Each number is 200 + 30 x the weight over its row's rms, rounded and kept within 0 to 999. Layers, rows and columns count from 0. The size before them is the row's rms in percent of the matrix's.

# gate: layer 8 MLP gate, 832x320, rms 0.176, rows 10-23, columns 80-159
# up: layer 8 MLP up, 832x320, rms 0.184, rows 10-22, columns 80-159
# down: layer 8 MLP down (transposed), 832x320, rms 0.213, rows 10-22, columns 80-159
gate10,102,174,285,214,180,166,222,213,213,171,219,232,194,233,270,249,228,179,216,213,188,195,195,205,225,171,219,204,162,203,167,238,149,202,204,214,161,216,189,253,288,167,218,180,225,197,173,157,205,229,204,189,206,185,211,192,218,191,199,226,212,195,225,164,177,148,222,262,204,205,184,250,183,240,176,172,163,216,175,202,192
up10,100,172,203,192,157,196,244,186,198,191,168,183,175,149,179,183,196,221,188,201,176,197,142,259,194,198,151,214,176,190,180,234,195,170,192,230,175,183,148,204,192,199,205,234,225,209,209,217,125,158,164,168,190,230,174,194,246,139,228,248,162,165,184,221,144,282,186,245,211,231,196,208,228,151,205,215,208,240,177,181,245
down10,097,206,188,194,234,209,220,148,174,168,181,196,173,220,257,194,164,159,189,164,215,146,192,198,146,203,211,187,171,179,190,164,189,256,238,160,242,209,197,245,220,161,245,200,182,200,182,177,221,223,252,235,196,169,189,211,144,185,235,161,207,252,220,177,231,202,149,139,222,238,184,170,192,235,238,172,203,242,157,167,157
gate11,101,204,151,203,227,202,242,180,229,182,194,201,160,153,218,186,250,189,174,185,229,225,197,189,186,175,270,243,211,155,154,234,254,158,166,202,212,220,260,250,147,181,222,181,216,163,216,232,132,192,186,209,166,245,194,201,258,217,162,180,220,193,237,227,168,194,173,187,152,161,174,186,231,185,186,213,240,213,199,221,213
up11,103,173,213,185,203,203,213,226,185,149,188,191,226,161,215,245,142,193,215,207,188,260,179,224,181,207,148,212,186,176,196,228,145,195,179,206,188,146,200,229,224,278,184,214,191,193,181,204,176,154,222,180,186,237,194,195,215,199,158,169,91,167,178,180,234,216,236,183,167,248,165,180,163,149,163,178,216,230,146,184,231
down11,099,146,190,207,181,151,157,198,171,206,201,205,187,218,205,250,164,208,193,245,224,170,236,216,199,209,233,224,170,260,198,240,199,269,170,275,157,139,214,179,235,212,194,197,178,223,174,199,232,248,212,229,192,221,187,166,203,201,222,212,184,177,191,171,183,205,263,160,251,159,147,203,230,228,248,243,194,168,232,245,231
gate12,102,205,236,190,213,231,192,196,237,172,184,154,207,182,163,147,180,163,149,114,192,197,215,174,232,170,185,175,161,261,240,187,203,229,114,185,203,182,185,237,218,199,195,187,194,141,156,219,179,206,230,208,240,187,246,220,184,168,164,213,226,170,227,190,147,216,228,177,199,159,184,204,232,224,174,220,237,224,173,192,226
up12,096,206,218,196,210,258,217,260,165,168,194,151,194,191,218,191,180,135,170,222,210,148,141,164,194,200,222,236,170,218,188,203,175,220,133,229,210,220,239,152,206,178,186,191,159,148,196,173,229,267,198,188,194,187,160,201,207,235,238,221,241,186,232,250,177,210,251,201,137,162,166,209,178,218,144,205,182,197,172,245,220
down12,099,175,191,212,195,195,220,176,228,242,172,232,193,155,177,197,176,225,238,200,201,238,236,243,258,175,205,197,161,214,199,196,222,174,263,218,205,243,210,197,157,206,156,181,191,198,155,265,148,117,213,156,196,212,231,206,202,209,193,168,208,185,175,184,208,173,209,151,200,228,209,234,232,180,216,176,205,232,190,219,195
gate13,096,252,125,211,177,224,203,231,193,241,195,142,180,244,260,226,191,183,255,222,229,186,158,151,140,192,166,145,175,196,219,195,202,195,214,222,178,233,230,223,261,197,194,165,177,195,201,172,244,185,217,194,179,250,225,199,192,207,188,196,175,199,196,162,230,210,149,197,207,201,203,193,181,199,202,194,167,193,227,173,203
up13,092,213,193,206,220,217,194,224,250,136,186,211,195,216,152,204,239,190,229,188,249,274,273,209,184,255,197,165,201,125,206,153,217,217,210,172,228,184,139,178,194,192,221,231,217,194,198,190,180,179,175,197,216,222,197,163,156,189,217,196,224,172,213,234,194,168,225,229,208,163,240,215,243,223,184,181,223,190,182,217,188
down13,087,203,164,218,159,171,221,219,200,255,155,225,209,241,238,194,223,230,192,187,153,181,171,163,215,176,189,185,158,225,195,234,198,204,179,188,220,226,168,234,185,236,176,191,203,197,221,195,241,192,193,233,198,206,236,184,172,190,241,235,173,194,170,157,236,231,187,273,208,228,200,172,177,217,213,230,200,228,220,233,197
gate14,102,207,244,185,212,218,210,197,184,188,222,230,178,198,197,191,201,183,185,166,250,152,225,186,191,257,182,265,179,127,175,165,224,184,174,202,172,175,234,167,198,227,205,239,231,198,270,217,235,166,208,145,228,211,248,186,163,209,232,171,165,228,195,210,196,159,203,181,160,207,222,205,162,211,193,219,216,161,173,180,190
up14,098,232,169,200,178,236,161,184,231,201,174,215,228,174,167,192,212,211,144,184,177,206,239,199,188,155,209,198,224,200,131,191,216,284,169,199,196,190,213,202,183,256,173,180,195,198,251,179,147,186,201,184,213,198,193,139,136,192,167,159,251,179,188,216,137,191,214,216,183,199,218,197,239,194,256,206,208,188,173,242,149
down14,101,148,174,183,214,150,220,159,154,178,218,202,165,191,197,194,169,206,231,188,224,196,180,236,252,219,227,183,132,142,204,244,193,142,237,181,245,186,223,189,150,185,215,199,203,170,224,230,216,229,169,183,151,209,177,236,206,177,208,183,226,260,157,200,266,247,219,172,273,215,165,164,193,149,195,215,226,138,191,247,256
gate15,100,189,195,185,165,213,190,244,153,196,169,188,182,169,183,206,227,229,228,180,248,165,219,224,232,193,209,253,187,169,182,255,152,199,246,212,186,205,224,220,240,228,241,197,237,224,211,241,194,226,216,148,201,199,207,204,213,168,183,236,214,203,219,268,226,208,230,211,244,251,190,212,231,182,182,173,203,201,229,266,203
up15,100,204,176,259,172,220,203,197,178,181,246,235,200,238,204,244,158,194,194,216,172,194,170,185,181,200,216,200,188,215,214,225,192,187,226,209,220,119,161,186,203,199,202,171,155,231,184,208,191,199,194,233,217,187,208,164,188,248,246,165,159,190,192,229,149,204,125,198,186,157,191,178,227,157,217,258,192,240,193,146,215
down15,100,223,163,232,187,180,153,191,238,251,143,206,225,183,192,210,188,201,261,179,163,199,233,236,166,199,227,179,196,193,175,226,272,220,176,186,204,237,233,247,197,173,174,221,189,163,219,210,185,213,183,178,236,206,253,147,179,216,203,227,191,152,154,151,245,183,248,203,192,228,175,221,220,261,193,150,240,228,162,238,235
gate16,103,157,221,213,203,143,202,215,203,204,183,238,170,198,183,192,265,243,222,195,223,126,187,192,296,181,234,233,171,168,156,221,179,156,214,171,158,196,270,220,168,225,153,213,230,233,204,203,177,186,225,202,206,208,218,257,173,162,213,177,253,213,192,225,203,237,152,198,211,190,196,216,230,212,251,216,195,187,181,158,149
up16,101,160,189,191,191,182,217,225,183,202,216,127,173,257,193,264,187,196,161,230,144,205,177,220,160,210,212,150,159,152,216,175,179,172,161,165,215,234,156,190,194,177,200,200,175,179,283,178,147,213,181,216,183,164,184,153,185,215,169,206,155,216,174,227,173,238,230,188,177,179,241,198,160,227,202,169,240,215,189,225,182
down16,100,187,257,192,242,177,158,157,192,193,183,190,167,194,180,164,132,183,221,233,208,232,176,214,142,216,154,250,248,213,209,201,208,209,170,150,172,205,181,227,209,228,175,132,223,210,211,285,221,150,228,193,201,244,205,197,184,181,182,139,155,139,181,196,220,218,138,242,199,235,206,168,213,174,204,185,200,214,186,249,204
gate17,098,217,201,199,183,152,196,215,279,219,231,246,192,214,239,208,205,148,258,202,236,201,201,190,243,190,168,221,143,213,268,203,205,194,200,130,162,144,182,213,185,257,210,206,262,202,152,173,181,177,209,210,175,241,232,185,185,212,224,213,166,203,201,177,136,236,156,216,172,205,226,185,255,216,244,217,198,182,206,217,266
up17,092,235,141,228,251,161,225,211,213,253,182,210,205,197,133,202,181,191,268,206,195,220,203,180,244,257,163,235,213,174,221,236,156,209,219,223,177,149,179,201,183,219,249,170,209,228,170,226,275,187,224,210,154,202,155,155,195,212,196,174,184,233,202,165,182,166,178,143,181,201,261,224,194,151,195,194,217,204,223,194,258
down17,097,176,237,149,165,208,183,176,195,176,228,177,199,155,225,216,216,233,201,244,237,236,205,175,183,226,221,160,178,239,249,194,192,180,211,153,228,127,247,188,201,214,224,165,231,211,146,168,118,142,187,227,200,173,230,243,202,183,198,196,190,204,235,235,240,248,223,228,123,242,216,177,228,186,203,203,194,169,205,199,210
gate18,103,212,191,181,188,154,167,201,185,222,191,231,186,174,245,237,197,204,227,112,217,188,193,130,161,176,253,233,228,231,255,165,200,239,256,202,194,191,221,191,253,195,198,177,199,227,201,170,207,156,215,197,237,225,186,214,243,211,162,159,213,190,174,208,211,159,241,204,204,260,195,131,198,202,235,193,131,185,220,211,242
up18,107,205,245,213,161,232,201,202,217,193,195,256,173,197,196,150,225,202,181,218,185,191,194,211,231,218,227,183,180,126,117,198,181,147,149,149,181,186,151,180,212,202,140,209,185,216,218,213,249,157,206,215,150,205,197,209,209,225,206,232,206,215,219,138,172,167,212,231,175,173,200,244,196,202,154,238,250,213,216,211,172
down18,111,168,193,212,194,244,126,187,180,200,196,238,189,238,224,231,167,185,188,205,208,230,178,208,185,191,169,172,215,166,222,203,228,208,208,195,178,205,176,206,197,246,206,210,118,225,170,220,232,196,191,170,204,182,191,223,259,203,190,179,182,199,167,221,182,176,217,222,244,207,191,242,198,202,240,211,231,218,177,160,215
gate19,098,170,185,164,159,195,206,165,232,198,239,200,215,190,208,225,112,199,146,164,252,202,204,183,244,212,208,168,183,237,226,177,188,202,179,184,154,236,220,168,184,247,168,139,178,231,195,171,194,225,211,249,229,210,219,242,196,233,217,195,225,196,228,174,213,212,161,192,199,233,160,202,157,217,193,195,194,175,224,172,217
up19,100,130,201,196,158,196,187,236,174,209,198,189,163,151,225,175,206,162,246,216,188,195,199,218,188,181,217,211,206,192,216,205,185,171,230,220,150,217,169,238,210,203,170,197,215,223,255,153,195,195,219,264,198,154,169,277,193,207,197,200,201,229,229,167,162,165,202,149,242,253,186,205,215,235,248,204,178,194,166,208,209
down19,098,213,221,216,241,210,247,171,214,157,240,169,186,184,224,212,176,175,214,171,188,228,194,244,186,204,211,154,131,167,217,242,238,161,193,224,170,185,220,213,178,180,188,198,206,233,164,182,198,239,234,158,195,201,199,161,175,266,167,174,151,187,174,272,172,239,149,274,162,177,222,149,210,189,147,171,226,228,196,133,166
gate20,101,228,210,214,189,208,195,204,240,196,184,203,165,193,207,222,211,185,235,244,182,194,208,190,203,216,164,155,220,201,206,224,152,192,256,192,194,210,145,192,178,185,197,247,194,195,195,184,238,216,205,191,176,197,176,220,204,165,209,179,255,206,165,248,172,214,167,233,155,222,198,218,246,220,194,205,246,180,251,176,230
up20,096,163,227,252,172,206,173,167,176,149,209,219,217,170,165,203,171,176,142,213,221,143,199,198,221,201,168,207,127,190,207,200,251,187,185,230,221,153,205,191,229,177,222,188,165,181,190,146,172,204,216,202,250,248,161,252,197,165,175,236,171,150,183,280,207,222,218,210,169,243,184,161,146,157,190,213,198,253,198,204,155
down20,096,165,204,206,216,195,194,178,247,197,184,210,224,186,156,231,200,195,225,157,147,234,162,196,192,241,196,201,213,233,203,195,205,191,199,193,178,213,208,249,162,162,181,189,173,192,177,181,176,172,204,161,258,212,288,172,210,225,151,218,190,230,244,155,197,192,179,162,210,205,188,194,211,274,249,220,220,224,167,186,239
gate21,099,153,212,158,196,198,225,162,235,191,227,214,239,181,198,253,195,203,233,228,164,217,209,223,215,204,207,192,194,182,193,191,152,223,262,203,238,149,197,220,151,203,212,124,165,173,168,205,220,199,176,232,182,218,273,165,189,214,159,162,205,185,210,182,192,210,170,178,208,189,197,175,188,222,191,240,177,177,152,195,167
up21,100,162,190,191,182,227,248,218,201,191,196,184,218,251,180,199,215,155,142,169,191,169,242,168,219,222,241,176,206,197,219,205,176,195,207,217,215,187,192,159,229,196,245,169,252,205,230,210,166,239,262,209,208,213,178,279,169,190,141,206,201,174,256,196,209,184,172,241,208,136,146,228,167,265,203,307,218,191,202,154,155
down21,098,193,212,217,254,203,199,191,162,173,180,207,221,175,205,208,230,250,173,210,195,210,251,228,219,164,202,229,214,182,210,166,168,168,220,214,226,175,215,227,176,217,181,236,214,188,174,162,194,214,217,230,174,178,172,198,228,193,171,177,215,217,191,240,187,258,195,222,186,199,214,205,219,212,115,194,226,260,219,222,173
gate22,098,167,146,185,224,187,226,193,211,217,168,196,226,181,199,157,169,166,150,177,175,146,192,220,213,195,214,211,167,196,250,227,215,220,229,179,179,184,190,245,154,236,214,233,132,204,181,155,185,108,202,222,191,239,146,214,248,161,259,129,163,173,162,198,200,188,255,207,212,210,173,233,111,218,183,266,183,177,151,189,157
up22,099,222,233,185,212,221,147,178,198,188,136,244,224,216,189,212,171,194,197,194,235,282,164,134,169,194,244,205,223,255,164,194,204,199,244,219,266,173,179,230,217,207,189,135,230,208,226,214,246,222,207,158,190,187,217,180,217,270,143,245,274,170,212,180,209,203,232,244,184,228,209,178,223,201,197,212,155,215,238,240,214
down22,096,198,184,151,226,214,181,238,256,228,166,153,205,154,184,169,224,215,224,165,199,195,236,230,207,226,194,172,209,223,194,213,139,185,182,197,187,183,227,157,188,197,170,209,191,227,194,212,181,189,204,240,246,224,234,190,230,165,189,264,203,215,171,189,233,221,202,202,230,200,161,201,203,228,226,224,235,156,145,200,200
gate23,109,258,185,95,196,187,167,171,205,191,195,167,248,180,212,192,203,207,219,146,199,264,193,251,232,171,222,137,148,154,200,257,187,229,188,209,172,181,155,150,197,221,169,190,163,231,205,224,226,201,246,128,226,183,233,158,263,219,184,144,224,180,177,158,216,236,184,207,220,211,277,232,195,189,182,177,221,192,225,164,182